From a checkpoint of a small transformer trained on Wikipedia: a variant of SOAP for these matrices, 4590 steps.
Each number is 128 + 24 x the weight over the matrix's rms, rounded and kept within 0 to 255. Layers, rows and columns count from 0. Numbers have three digits each.

# layer 9 attention key, 160x160, rms 0.0464, rows 114-159, columns 0-79
130111125131124130125132076147136150136140116123162148082149126104134128103128123121104110136118127143117118184135078158113129095135109133139130182088125126120130115121122121089109148125112139132135158110139146123135131118130114105162148170
147086098179130118134130134101126121119085140140133114137101185107154130136128112114105124115147115169143118162116122138108116081080139132109127099151118146135097141209131104111119145165116144134141136132159107092088135113170123165162106110
171138134117147120155116126154092122150170116133055100139170100132127130124129097160134109139115174087107141120140109116091129135109113131129119162141126125135171140145098126107139103104104173138109154164126134099161087123122127128085106073
117130143160132146134142115128125116111131138143193101118130116141135125106077131127171114116093148149164111136157120085114159112133109143108114145141076093122144151135083125132176133111129118125126124119143134092122105137143178163108124149
131113116138091149133162124126102129121149131118150098109106110142149133085148130140139126174139100139155146124132165192106134119103156086114125147177110126170116098111127165143109124113115118121120091143127090098153116122176126097173136157
142145087107106131198124138140099152130127117110150129114140154152114134149101144102128109116114116122143152143162107136127141169122114140116106099101143111103154172176095156179145157153108100142140138056137130119152113107132129101126138122
103109113099118121160120143088115122110110148119127128099167160108177126099167128127118130175158126125121097108143122107114107106128181134096119097143124168104134132122152112161126130116123108105090118111124098154115184127141148107124094132
095106135147155104106072115133150142121102137144205125158139134128139128151107117138119197122136115114111102182158135103108121110112106125142107132149141136184121158109089093104073118146124126101155128132170081069134155153122076144151141107
136093145115104134105123119139125136118123093126145148140094143137166128103128178127149132120083148105123149098157132127140090110085129142121114161168144066118119098132104075151152120102152153134124099153137127109122119122107163147134131129
124099148134125140146137097094157149075106150114163127127109097097140164148144110112147066120124098132142140113114128117149148116187137135153123086116103117108138121106143141152194170132133087116146113134122148124126108109140098128121135136
119140156131107145151145131117129106093178115108128149132122127114091103160135144141129125144144084170113127111118125112110145130098130113139135156143097159124114117126159143113173134159148145086119135128121107139148124143147176157139123104
106167154105102113149132139146123168115105154128134103148114144137156125096116093127111121103107104192128091137099144153110086124104160138121147122097164187127119111162079158151140107111150123124128093163125136110141155136118113123145131167
160147173110098139183115119136136151184176159136137121142132140146092132145137128092120140090103178106132125122097137140120112116113174143094103125196115152133173133088157127141143126112085131103146127119155126127094155098127101128127121163
142126167145130100112100133142112104112143097093079171140133071123167153117128115136134121105131140106115119111161158149113137107109112136113155166166156096138091123105125113155145162159103145146125104112168102132129148142155134166117155135
117165125131107126161118145129127116113172168120146129117124118160135116126128100112130152123098122122172125103124114134090118173142128121141146122135167116117142092124144155149155119133131150131105129130117116142104109138139135131144144165
126132135125163133101075132138130105107126138139146172132131143121164161104128115166103135139140138119119147095118111107132143132138125108154122108133121150127094137149099113126103183123132112138138129136125131152121162143129114140137153139
116163118160126168152147151109156158105129150104123131140116098125150100117105154112114147170123125157154132138111116121103160146130111113153128146113140135112152086109100160106142118113118134120100124104119110130154129131115103102117124109
131136129093091134130145137168115132120131141107110156137122090138132113113146124107109132146114127152142109096119147129128147158085126186136107115103134113113093115160132124157107138172120118140095085168118140150115165123125113107120160140
108117126122142150159140122114086137140128093132127140131134146110079124151141152120128097122112142105140157145141148127112143152171139129134132166163126136109115102142127140132096164121140141121163157157136175127120118119124124128133127149
127122143126149130152164133117169143097150182183136147115127138118163131129174113158100129110099143108121111127155158134104160119136139135101129182137117134127141125110136141094125122121132105104097101117146174190134134150118121116126165134
163129140146098128100145135116114131126138111148085109141088135125163152118134122150145140125127128103121105116107114156139112125142131106123118111143131146114176142104114174132082106096104130149125106182115129130127146127176126141131141106
137132112099171109145109149149145137099147120127169131111170141096123148158101119131121096098142149176137139130104167155088114114145107110136136135169144123127141107160154142112133148123126116168091104160144108184119138129154113114122153143
156151136106108115125089120114117124172132160093121118150139148097130119126123141145106100097133096101133140124095114126160096101135107115122155143154108129146136117132125167106100157157113165111130128103138117160096122152116110124084167131
114157162136096122141116102114132158145126085111159153158135113143162131125123105127128133121119139127127142151141091131109139129130147140106119102148118099158118124140129081128098139130097112148122158148120127134136121154092107132089103114
125148162149124136074158128142136166154131153129096187140129147162109134142129155114134111128139094064152170125103126107130115161137130122119114125102136138142122106130146157119149133136100194126095152108137123131138144128108130108166115121
141117123117112134132143128112122131144114130129143119132143114148165150149141129143140151133112131132148130133116118112146156125103118151136132124159139104110160139120113099114178144138144107164129120129127111171102100121129140114107117089
109112146117130122139149133117180132139106130128147126142119104122136127150155158122155104152111096151150138140154100126111136136141148111115111148171129112122112138150107089119091129119120176127110120130133116127156115108152119115140086138
144091128129134159137121158158137113089139131133133141132117139153133122144155119133140135121123132126156151131157155138118122140107122173122147098126142126151128116135164089173151124119120152148158108129131120143099136070095121121107095144
116129113096149137135163129128147119124122161152108139097131124095098115130144112130127112119105165087097114093131147137097103143155147148116118147149124107120115065121125126116140174118143165123109108146119131139111111171138128093108124147
178107141134146139162145110141143163133174182130153138105115120104129124146135109126136148121117155130115129143145158140115106108149133118079091129141133124120104126145158096127091140101115134150121120156127105111155088104140117112147145149
147138092134112101127134135115102157131135135142111140124148125132117158169140126138126132105136119122132138113114112103150135117104132127113128116113114127111117131186144105113140134100174112136150102120152144148126121140114168144101109141
114150125170098157108129109136102126103125140112107120110088136151102118113113147105125089118146102145107127120127111141143161173124131088151143135135138136158127093143092138134147106175102140138115145140154127105120089104152145115130153143
118101132123125107124115085119133131139139139150105134086112131091095113134125112122111156126110102114129109131104109152160153133125117146148127107141100139131144134123119138166121165118149129159120154135118122171144116136134136109147137142
135122134119142143127115109133110133109120085144120154118154120111132153123147121144129136159126130151120116138125106127129093130104133152122112128110154099103130157138148132149117135122131129131120127142143152128123097153121135099129123119
124136144135123149116117141152117138124114074112126124106109150120126106105137135114104171148143097089151167131141149147124128139127173125124141149160141133104157131144151134144123096124127116141113095113127143110139104141117131151131132137
137112119128098119148124134136146135122129123130117116137134098139147103112139106095106109115140120119099127109132129133142119135126130122142130112136124161109151115142136103124121174108154142120122133140134160157139109108115103137131080142
109138123122129144122096119135145135134123110099115102169124103123097128158133163130145136152113135143118109100121153111110145083111134135091148137121111122153101130120115132139111106102129130119141116114150118140116140147128137127094099138
130079127140133136106129111167128161157169126144137122136118163139118123140111108136117118121139148103118146145142133102121137110111130119167107125099097127094111124117159141104116152105134151109169166106118118105108121117125118130117104156
098130142102095114140075072153151092120151169107106121113173117119146113119170117150145088117141134097112095108113141148122101112103104149131145159140126128149093081106148093136145132105147115136109104130156131154141095130144136137107150124
102143139106093110149141135082128129083145082120131103124122139112104141171098114129110122105163134158111112136102143119114139144167092106133104147137152124131134124114146117115130130128126131110119121130139162111128123132166118161108126130
113075170152144147099120139112124132097138144115143122097107132133138129115143132133125111147146167105117149104148132138129149136115101126122129117086121136123133108133094146122142118119196127131144082163108125118113169140113140129118164130
177144119116128130106112131160131176138154114107097102144109092136116135103127126135096132148125132126126107120078122129114115157144127120146134151156133118110118134132153159158143113147134132132087126137094094130142104119150140145111126125
129140149124082138125127129111133117110107104148111123137121134094128108109119152099110126127105138146131159130161125115172128109136116125092136112115107131146125166123163143154112123118100133128119130111129076089143122105141131136102146164
094103130115127134121122110134098130115142129134153121126137102123133128121136130141116118109145151139128108120117136096120094173138099116188125127102127174123143140107149134120141124137130134108110092120112141165130109089113106142152087136
112150120126109114112127127086147144110098135103144127126100099106143121132141141141140135108112102098134115139097135138074141130121126140118109124132136122131150087125098113105137097130128070134116094138106138189121100152130151101110134087
146111135116164135122141111141169098140127143075127137138132119152158108128140124128094114145123157111117127137132091103144144107116121134110088133134120100135121107143139135121127140145117149135129126150144142143104097123132117134134122115
# layer 9 attention query, 160x160, rms 0.0466, rows 115-159, columns 0-79
109138129131148100145149129105146108099125139154148107133093135071083091135145132123087166149120135140159133121109138124132141069124111144089140112156124160141122127152153124132155093163084148129120131164152112148105137136139172104136133096
138146145141122112153084130149142119118153167121126084128117143156143137131141100163129109118160161141119126098170114101097147145110123126144164102122140140162114109155099103130135156120140157146124150165137148084120112068185116166127098112
089125131144134164086137090134076123128119133158112137088112126129106127122119172164148158128106119084106134099183096122150132106166134111118119122110135135123105138162106141145160137126112153093120175118156141122163105094116169150138117097
142152094182122120133149092171175121143153092123154135127160171132104134107091101137136129114140116132127144123086182161123097110164122107137102099161159135121139126129104092174146129107123102153131097171103149096136134130177158157109129102
158118128091123141177141126162120100114123104114133096083147161115099137144153098156121104111122123099179141145160145066114148143106151194149142117105130148119150125167127147121122120155107129127095137125119133141126130080133126115142148082
117113110096130141184141168125146101160110110119152121127121148101125120134137126116148161151125149133130103109143117120115115107119127167122159107163119142142121127108133088157111124135135117142136090140119134139109161148110154096117132165
120130090177172137097119072180125219144150159162149106149103078166101124124107158143120120186148126183068140146131117124114107127166134124078129144109089152164129140137094079080105113145135150150160151137155148110154099142137106120096130151
093115118131116112074120137170145123138119092132157124115131144154110140160140183105109134154117097109145151141111106139151125123118139151128120139121142036168103118166150106130103115137127178106151167089147121084146166108153140097168102101
114121142087201144167111140142138120112120075140154110121119108136121133157114149129127105121091125094152148122156141135137100132168140102098128138131140127102140139133134125136124150133154144093136123106132142129174145121136088135149111149
126143139123144136109120128094128069114134176131152112158122124150102128144117108138145133116130099123111117144099101120132152147152150155109136114083159122116093132150153129085096065141136134112160174123144121141145134122104139124161116120
119137122133067136155150139160137181123133122146097142174134163135101135139116113113113142107150160161119107158117163120099120090095141131143161094132133141116136130131112166125144140138124135123141108137141088130094145176091149115145118107
147137112120121166092103166169118099163195106119169148133130143105146112133108146131156136111107129100138176159152114131122091098129113103037170129160163092142132124138109113078146096138155121149139152123168131109141164087124174146171109092
146135152176128157054097105129142123121113150152149129081131081126129145088098154135155146186107110114102143151171068121116145100106139143089143138163132079120106096134106099138140152126173160130171121073128131116156146143129139167101116115
120142102125131161142131158111147126105127148114132146128115150108118118120122141130127102130099116130108168129144142121129161160118148129124126116138150097143148140134152173151136144136119124121127121103124135136116151128139128102146123088
103153141087134140141138125090120118132133126150140121110133145129121152107124092158108136129163144124123113136114136106119155148144151110143112087106148100138150113112107135120127127134107149112130117112148147137126118126133093138164149137
129120142150124121139151139106153183124152126137156139134170106105135121106113111128127100160114124173161144136114149109112112114140091104127155121131095123130118129162122127147131166110146120121103132117103125178146137135130143096105108152
144131136103118139117172160102135125123112136072128158114118111126130132151124130106141153094112102156156095106137145115112132145126125163114113124154146127118113116127136129116135139131117150117115079136118128120107145120103119086130131117
103155129113121121131156086133144133156114109125155134132135145123119146101115104131163146116134134119143162132120135148139125125148153148107139144118147123137135142149136135124113145164151135123151150085147127123152126095127108106096145165
148095081122119124095132125113131117104126143123139111101152130134110120134130135143151121130119122132150116122141147152099138130123110134103134162134114163105134115115130141137124146143118135122117117125137157135186100078143143128102130134
147132140137124135084142118088110161148131176137089128144133130118119105091093132139130138108130144121115138148106162130137123118133160127121138100142110134111134137110126126143096113155133137146125117148129096111107152104141144145102141087
125140159105128094130100169143134130111151108147108141135151153126111121131136130157106089162126143122109127149157161171127122135121137129141141108120142161108133139129112136091131130108154139128116130106108130105148129123120123104131113132
147106150104142138140134125144150124149115101131112091157122143131139109127164138144138104153127168093132146097158132133156107127138141106103111155124076106136144151107116077135109150126135113122136133136146165096137106118138110149129136155
126122118104143108124132089149143149111110116144158141113110084162153102143137126107145131129101142144118134148131124102114145153127100139092123147141122106134130134150097089132101155152136097151134127120099110159129103123130116138115114121
136117112093115137129150144126108157141133137116136123085164152130114134127109108113132151132104104098120144116104134111120118195138137170164107170098120134124163119148097174131131168142111104114102141094115163130106082115140119101134103114
131126137123117154148109126119135139131104103152103113115132150119123128133123122166118137132106142124135120133090126121121158118103120117113135127185147103084150143109124155172130133127166135119139080112101108168130115117127127132117100096
117099147154145123142138128122116105126123098122110137119118100110109154131126127153131127134099097116143142149170133122124130134112130165106126121097139102122099135158148092145094100123149142120110179101155136122133100144127113154118115154
165135092143125133136109162148118104137091122128129111093104130142153147140138126122145138113132107100145117113121127145143085144136153132156120111123137124132127147165116131167187144099103163130112130108121119089104127133098115136158122118
134147124134131152130168117136136159136148111139128133111133133114130155127152123154133142162136122098103127113141119137127138136146130126095152124153123141068114111168135141156125170147125148143131128102160146123126105126119129117140124115
148123132147161124119132149150115112114135119153155127138117130094121133144099132132131136087117084116106121133153159142095126153142155146094130133156123128132121071143146102145131104120141151127135106150165136112131084118117104124145106132
126104114109135105149142155154151134126113130105102137115103114123121130114151125144133116104118153111130099147133122125113145134097146123115174147132139110119120120156167161103150088125149129134143081110108147108138089081145122174107109115
110131178141131094106120105092145127112113114109145147125145137127120136073114121109123114149142113115135155065136126114161104147129115148146117134137125120159139116101163117143146104143110111118125121103132144129159142106148126108097114152
114073161080145108133119156100139094123149136147141133107112132134123130118138125136124174130090156122150130138133136143155101109131109166130146097147156120136107120130122136129095144100131143138111115145160082116150123142144098141109165120
127144144119124138145143127133115141146094160133104148159108099131137162126165109151155134127135127158152151135144080138117119092127119126086118120125125135133125123106151109125145113182121136128139114111119109149119108119105117117116135123
126123116125130145091108101143104122117084112102135144114145130145145090124147150117120139160152100141125155135133133133164128102115143125110125130109124126118163132114134142124113137140116084125112113110118138118161173140131141120114135128
120127105129132138137130124191155124132155122136142099145121114124161122098139140116081156093125108150118116102112161150109123126144158132114142093139134122097124106141133125127111115068118097123127157141119123139129106104150108096125150140
114101096114140109132137137113142122137109121112119108157115111143109167142147127124124139161142114140144099131116114111130110116130131116126123127137111145133102120145126126136087106150149131116139150099115138140120103145133149147103083122
155132103104125115140137151122133106131175123147136128123121132131165139135123126105131142077129127095106135137109133131118116122139145155133091145125086129130101113143136115110131142129130084139131126109110126117128138142125121142146143136
106114131125144125149126162160144109084155136125144105163122156129124105124155177132111133118131174111127131153112158110110084153120106134145123117143124143148124106112124108151108122128145129141132128139155147105107123103133127135132090140
110157125131161102118129124159158157106108138147134124149160110098105133106141115129106109135133139095122141162110107136130132144203100120142122164118164118113124122137124097115095107148121120104124153117089117131142153111126143141084134105
115107122137116129131111135114135102098140087112147124122143125130135140110119155097117117129132141143143118117123096151136115128120137143142135111107135154147126094149117144133156100146147113160107128155117102134125150121151120134147145102
151130124124128150116140150126109124108119123104115128138130133114111125114127140122089137106094136122145091129117181124156144108119098125170158121116117126089114131101120149114129121125152139094123116161128100143118097144144153128127142125
134110135143155110114148115134122113109135125130138137163114143136146121128095098121082129171116104110117155125114122107170117146118106129132140105150083130147143146133161127142114108136079154138130117130125114136131128174104085115118160126
104138147139105125119118130164131134108179110128126117129106138132122138115131111158139156125107118155135150090127122138138096152092073105152136132096128139148124146111118146104124114135136149091102111146127135114127123127116143144138124100
146149106124108147121161131121127124113115111140130155119117122120125077123145156163102124168156123125120135149131140126119120107135118125109141122126119120104124120137127139139091130132145115106140135140096123158100105119146131123131123100
136150088110110131176148154116120125128112091099138075138149163100136147124124136118116143120149131121124112127104124119161124116128143112111142122126113138078131135123112136152135111141140099120122082156156103140097110113116144133156118162
# layer 9 attention value, 160x160, rms 0.0467, rows 96-136, columns 0-79
130158166129134165112141187179106084095089131119122082129125114167134129133159112155156099111078109118102110163124130167178093134137138114129154128079097094116146103145133152135114078080118078185175134114110136129153132163187163085128155175
131135131131113119134171143127145138115142169124132121147099139127170151091108176105161134108170140117129091118138163153131125058106130115118148116121163112109116112114126146147108131141159123107159127125122134124139180151182108087098123107
140096118198114160140133154109121107157122152155113152099126128119158104174163144108127122150146114133107128133108135104137130135046165141080122138145134144176083151148147112129123149122138135122131150141086110119117114132105126109097133149
130112138092156114112144144134158124157121104111123147124132131134169122116130102141138157131082162117113123153147105139167099123120158136163123132116085124136104115099135131111143141155145157091110146139122134086133143111190111171152147150
105153117098162148074148137148111111152103127195091127141146123122134085090109125095117160122125131125158125094176127131136071104099088128128114161162146108113139135119113120134098145090141136098120120135164122154120103076129131110192136151
134154118143139120148092131104138142140146125157117117164140115094130139154109093099129132138123120113085130131126112151149123115134133136116108116152131130125135126141138142132107109128125131137098109157131121092138128129102091102103141149
148110152122165146169133150116124133121096115132156130088160160080141104122148137123166102142144109125151119099136130085123118065120138118183187132127128105106151121145115106140119130158164112110112136124135120115138111116106095169145119122
145155108114132120102109131109146102099121141110130171146137146126101107114164122126118094097104084142092161129147137136115136108114132120188140112114123103142111115173146117124105114146101125144101133115115095135100126134152123158079125142
131082138153122106160105136148120066107144145095122129156123169129095115115073146129176127090126134119117140120111145136163099142101123127086138156122080096152151133146106148141106123128108156138117111129160142087080111138181112134114119114
116130104134134120123146133120129138130092126128147147137196128114155135100078136128145130146166176127117123107116127118124122103163102139097147102120138103111154159105153139109153105141147099126117116135146104162148102117163144089102097059
105147141068104156131106100127155169153123141167136116140113100177143103135077148096085123081185120144140148100152137128164101059135107117079116133140128117159132129176166160097104133117146168111117143130117180101078145133128112133167113121
083147116178134116137143133135076114168134148084139136145151125096136146129143140094154113117110164138112156185108144143138096127102139114124154157140125110071124121150069131107122095117128157117148142152106141186127133142129105124116089157
161157150154146123116121167105152139146079126099109158129131132145137107096114100135140124161140170153095123102090150143066091125146136155081119152090131109174105121128110156104145114141113111154152130120141112162116141152096099064116129155
138153127121158156145162129156115163129108075147172129103139138143132084125102129115120167130139135086145127163089095079131114158118127147124110145122115151115093099107140119143115164135175096110116121116114149119138110111146156147107146165
117114131095149134136130119118102096115135146127146082111107173159143140167142097117123151124137148095108117146080145151127095128104092117109117086129171113132156160095112101105167162149139158130148133103145174148115136135152119176139135130
108178142120155119114145142143150129143150141148143136076126130167096127142111157108134148141105203138140065144133105143142078104153107156125113133139105139111147146140151131152141107108128101122145150107112144156174141125141118088095113123
081060131133140106150170121165074141197145098136126192106085144112147099110160122131159195124139130157162131121103124157138136102112107099142132104145129102115137105123178089165112140120106133117138139122131131136144094142074134103099107123
138118105118136099116103134116135133116135100167081104163137123142136147150110133147112102119146109123142115111126123103154134099177217116120109162111119143130108126152136135127127170130119155145118130122089138168152142098122126152136093091
137140095130158143146133137123140138100128136128109143133131084082133104150113138075103128140114128135093139144114154171150143150125105112088104145124085129121153149068108152131160099111156143146172136104094202112144161161099124146158167143
099105115134143158093145144185082127091102133104134120145137093122140091136086088157133159160105146145110116131147148116143113116120114078141104126114139115168152133117143135128150166158174108134159167088106151150148140144124134110115123105
157153117083162159107142144127098124129090159119148067126136114140186145120112147107147141114122097158132156112113121104089105130126130117138137158128152133171140098191122131114155123141131122151125144139126109143094136136117094063169110124
118122132151150121126121132113097149124144127114102131153086130130181128131137157148110168157152131129125131162137161164115129126130125138102166077148153118146133109127101113104176139150093134092127099119134104151114149132122121135130146125
114129097131133162175137150123155102120172122142094156194109115113150118130109089153135135104110115120129166133128125109111109099079160100165125127121112114121146161124111147132151143148130131091116077149104131085141066190155130107128111098
111146137161148116136133115109152127135167116134136116103150168101155113121097111121127075110180112114078134130124136103149163123120161111120119110126128141160112111172187151171155149127141102111100108134128136130137089105119104166215128137
144179151139109131143113128127151128133134126108153126100104108094077149099117140133105152145170170147130133168137137142146159097092102134137110088079152117114124075123145082114109097105131090107108139116088129150133141114089118149137137120
165129144125095146095174144113108100133123166128139104112148131128106131129093113161130161132110145125131110071152124172114122165103090155157039147105135104112107116136127165161098146122159168142128117152107128122121167177164123128156144144
123167064122142137162168084118116117125127091173141124139150158152146082098093152139172145133089155135134115117139150107132129133135130124088158123104171128160145130086119151109144110134145134104119111158138129105179120139100136096127144139
131156123082124115148156132166108098114140137149068130140114133088118096088143129123111133134105136124087132118107119152118139122138120118126140155135155118130118138148127109120155138113166130085155153150158114136100125128143169155177131110
138120112144087155179121156125110136111114130135159106137102101073110128118151124127160118116156120109113094145122147130089093163169137165129121127143132117128163151130140119127136092105110134128156135114101092134159125120097109109105116117
133133089138105151110151113110177125141112159126087111137101114107101144129136166106160140137156104108135123148116138101131132164131129101111191055125139108119183140125137166120145100109135167140117127150123078148136110143114072155135124136
161153167114093135101134134102129125127149095120146103078143136104097124142133062135080100068129110124131144122112143140138115146158141134135155115110121145126145124121146177113146185121123125140158135110134147109132152126129132111130154126
127110146118155125115140157147154170109125145138116129140151107131141135097112104118137130132116098109156097064145161177140135145118152129117071125102111106149155152151116153146114096121141118111096130112106148157185124103179104157145126156
143143123136133154156162106108144138140147122130133101097148121161111150143106197137107090112130139120074146120171146103111117103128112132156139157106168131147152131162116140166147169088129102122138109117110125092106113115152156117087145112
120090108149117126134122135092120122147159115122099139139104124099146095139114113133144107147087097139129097112111121115135148172088117134124110140099099153140112092110089126150137081112083120106170122156151144147124164107136128099119147116
168113134097147126094147136118123122142148133101112162123131149129115107139158122147172130130124133171173164085132109119123102118119159135118064120098112153083093090130116091122127146146137132119145130129157106068095099149153110168142136138
146128132115087127152125146154145103084110139116137096118182113116101123155139121153143163102093136195129109141104152139121138139158149154112128091137132127116114112111101106137164116119201151112166098115124131126163139159178156137084152142
112124132135103102109131124140149147146120157148164126119141151170128114156115142137117068180134103181126139099137126138116112162147152130095115150152161148122121126148145091130142152120136151104143144140090117116140105145106142126149156135
110137143132161125147164097130160157128152134148101130131132135102129150111098108103166118137132147156165140138126101122115090122115117143103121147138151121118118096153117112086097131120116104148135116141118129150120148105134124168144141122
138143120141125159088100099109130181127075121139164152110119096135103137115097122115096121152127084120105123097111161120124132105085144143155139157117138129092146097118147116159103148097133114127107083135109162124081129073120113186084140158
107108106127112127130084132117153154140154132167111129107187105132081166134190123143112151143122111152155102084145133130116145139114148114132105115188094161128145139154153098140117114114141150130111133148134086128087125083113161151138126158
137123127110145126092108095136143152121112130166125131139102157164109129119123117139096085150156116134127125149116113136130134149148103131123140152142121148103121100124132081129103136133157110120068113140134154111129135167141124158127130141
# layer 9 attention output (transposed), 160x160, rms 0.0577, rows 96-136, columns 0-79
147143121130160102148118083078146123152131103135124171127096114129133142134104107111110149144167144174141147146119150119121127129137116075082106120188147102164133143104134113148090184128155162088123120177135120138145151175109118160111110145
121145120122103106144109108116090137146125109164108141103141158159091166188155092152103142134084107125100134122112100132174102168144116135134091069155117113140139120173108139144125114111124141085110127122174128109150116144069114129165144079
116135105078139113110141121138168142146155098140129103128092114137120107145141130169128128125163158113163132130148130157175113129160116134157143146124142153135136124124100163115114091124130111116175133088161162132091082095139159149138125132
150099103139082129136132110126125137114143148108092111126132137080126115073166141127134134131186123119184139087142132148100153125095109143104173105116131114152146102166092143133164109160138114133140134089134110167127110127148131123120141131
172110117122091133152078112165062199159121090084161113100152142139180169121141120156103101101130099167115142101092129090105148140130136149111138111124091155116128142141110111109133134138149103130119111121094170106113137105161141139102099066
134141095138137150153138136170152130127142095106128146105112111110145143106168129120125135127132146110173144137128130107130152143104133127105156113123120111155150123176124124157131139104114148152137137155127137123136163102133145110143106105
127130125152135111099120067120121151153178119121125136120107085159118163148134124131088145144104139152125128142130156178180148119117149126097127160085109174127092149110144130104076100106140141107154137116160153134146115153142123106126159158
138117170101101164117122093105132131152128116142141116095130137154126144134125119123145127122123148121154097124136148138128135121147157098074119125166141128148154124060131137131149129093141123121138088151112152125127116089125130082151147134
116128084115184146144125103134132148191075083126111177111138140121104154117134133105113121134086129111156087105164128113138138126155148144120105103147143153127117131145156173149136138115124121136128093137110136117155110184104124144152098139
144144176135153141152127118177102154105168139125124154132125102110103109126125132115133128105126178121099145144111141140120133147148103131140143161150106137125143143115160136125083143126122122091140123112138111126125109137137109173147179133
157143114121105163119123103145086140164136088115113141118142149121131137133170118133144109122116124116149136125122154084134168147109170127166139113096105160106171154061125176146146148120138121148126113084155155115144066076177144124144100168
132145107139131147139156134099148094135109124125119123102127128134138119124116138140125131153155137142139112110114112114108169108152147129148123121105114147183108078137179106135093110143127115110124126133130114138124075128115136128106148105
073149122143101119115143079118102142121109101148184121165111120054108065150153133112111163145149135155127166134128173098105168107140087105083116129166105159118137131172063102120105120140103148172128117114097119109141109181165157112132113165
105099121140080096090111145128157113127114201124139117186097092124120155152136147129144131156135132163134137115142165161140111126147155107134134155133099141134146143114120127118137097125110144104166120164127135150142146131091125135133136124
134152122129127112143159133148126154138117168126099145130130118085135143101086130152132106116142113133106132101119128117120138139150157143127104108108096124085124068157116126161106094144117111113120115165128089118093128100102130094106139103
144160111146096123178137156156139173145137139106086137162176147134171147134161116131143099131182083106116163130090173145106112166119121128130119138110134144150127094100162105083095126154116152129098095135112129106106140093097158150157139129
164138111118107144094115092079148117111106162131128063131144134131120205133155129137136100144149116126088080118115117117135120193128120152138139144111101143130087156142090172098130136140154105131150157143138131099142126112139118150132118095
146124129112130157109124127130100101107147159126098113146151143122160130114111149115118162082119067117145089137135120099089138137090108106162151122117116132097139131100149120106118115104128124152104154134139094089128138110136135150139134147
125117146145082144107101150141129060134082123111098164125140166119134128134146119143135098168170106115147127131142087101059146178096133148138150111145137052143064084173163131128134133133099177113138101121141129085097113138125122102081094118
127143146129152103130102123096122121130150139124093137139148127136143128152142132130106102083144135137138141116114129120107138174141074121106143114134140118122118113118107120109125140121121135127076117182139112121102090142150121129137118099
112104174175120142118167116144145138097156117120154118144168139101115135103138145101106169123151154108175152147183121142150152109129153093132111123140123128081129141086081110113146155125111114104113123140128153147165117106163151159077166134
163131122126118093147096127141144105130112140073124109103144111127104114125151104100134070136104119084145096102147100139145149103131135124129120116117140066110171138160134116150104107126133106160146162121139150106127117137127143104125122095
127094110121166116116104135117109085127160114131100129097141111118114124130105160164150078090112118115143059134120129169107129140122120104127148100132133118123147114108116090185145085092132130135166131114128133119143110168132155154153117135
106149099072124143128106139107163108149084117093121159158098085171124144162108147137149133105079150156128142123128136095142093145076122146121108123143141079082121148172115117100168135127098159131127121118130114119133149174117137094115147130
144090126147118102145134130106147102075121138121127109174100144109144127135166095123163152190136144107122104099106084097134132168149148149137123126166120132125115148165105122160080116121148173150168116136139102135109136113138122110135134127
151150149147119092142112144118124138134148067117107157127110114152165096108142108121114134101110128119123158146116156127111130093143129118146186094182121155112133087147116109104188190167122128129102111129109126149088084131145127121097149140
130102124150130127098113159164140168103145104096127128136118119128100132158130150104068083140163149117113147161087113094088141136158134145111121113135079109132147103134123108123115118122113107160131102111108138100097107118129102096124129089
100139173154106117093116137148124149153097129114182128128138086116136144141134119133163133142129113143146124136096084150131092143110155144138133135098113131123135137116133116120081132131126136139121092122130148130141121146060076157091139161
090144150102174126140141135115126105133124118107100153087123117163154103129104134117120107157120153142118138124126151125156151140113154104103153090144134100113125134093114098146070142120096117102139149132124165066114132113128151154111138096
119145132128144139142172117136141083136151078147125159127128116138128153124133106106133133150097124103108179160134122151146152143122162151101095119138153146109082110172129098141108125142116123093077167125153141106146145146130138106110135107
094150132133171134112117121094118127133162132162128178167135120164134111110085151113175134130108112131147098113160169124112142114104109108104104130143106158134126140128084068125131105113113122164088130175108149092098171146102113142112113155
118143101137089110131126125128130144121116077132132114128120156094143141159065158112112123127121097136113130147145120109090117104130119147093178115160131156113123139142139103139144118120111125146144087115104093150106164149117164125110112109
115118157149124104142098138119150102136109119127115101146109174102154118115109093126163148149109140129173101118141134160135141121123161112113099101118104128162140099086159152116087096130110143123124130127135153152134149148111123156129134157
154126151111148136140125105136130149121094134141135118099133116112143130131154151114073155096160147118144179151140135123144122115153150133143114146163137102118152144145142104110078152096144100155124116136089144121149136133126115110104104079
116129127148143133129137150149107123137122124156135128142115073139123153105116143125112118138148121136116103131132103143172153122118103108137188145149110105174151154106125127151103133109134124165107158135139115107149125116134109117123144136
104118156121149148117131142131141129133141118182124150139127133150138125084149140123128102150132154099101136091146109142150159112123121107192123163075147156143132146145153163107118129130112116151119154127149134122122119111120113153180107129
133160147111153132138175125129116108105154138120107171135124105135115137102149137128136139077114128066160125109130147136141152132112110157137145092101071112117133115172119154150136142153119144153127124109160121158127109121137126121114111132
129105107137117112121142175127090096121082139139124109131114128146121126151162168137114141109123098142127110146115151133132142129158123144149124127108130135131126156115130145160126118125125142128130122127117131112145131143107129105134117123
108108151108118108166118162112138066110167144114101089109144137100149116144112140112142132049141172137118109120162103159100123133146105102109111127128159108142134111110126127105131113146109114110104138099145090155123107174096139090168131102
131140136127127123108172101164119119155106091094104131155087137146116109114109135097144062142148115141124158149130109152151103134133134131151161129077146117141134120132127150104122126166123147111167160106120150132141116133145116136126107117
120153106139107113144136156111104121123141118112128130110141106151113101151136154109138159146135113084100145116149121116113152129086154139154133107104159133126152155134120184138137126122106141128154137110149123141119091112124138099125111105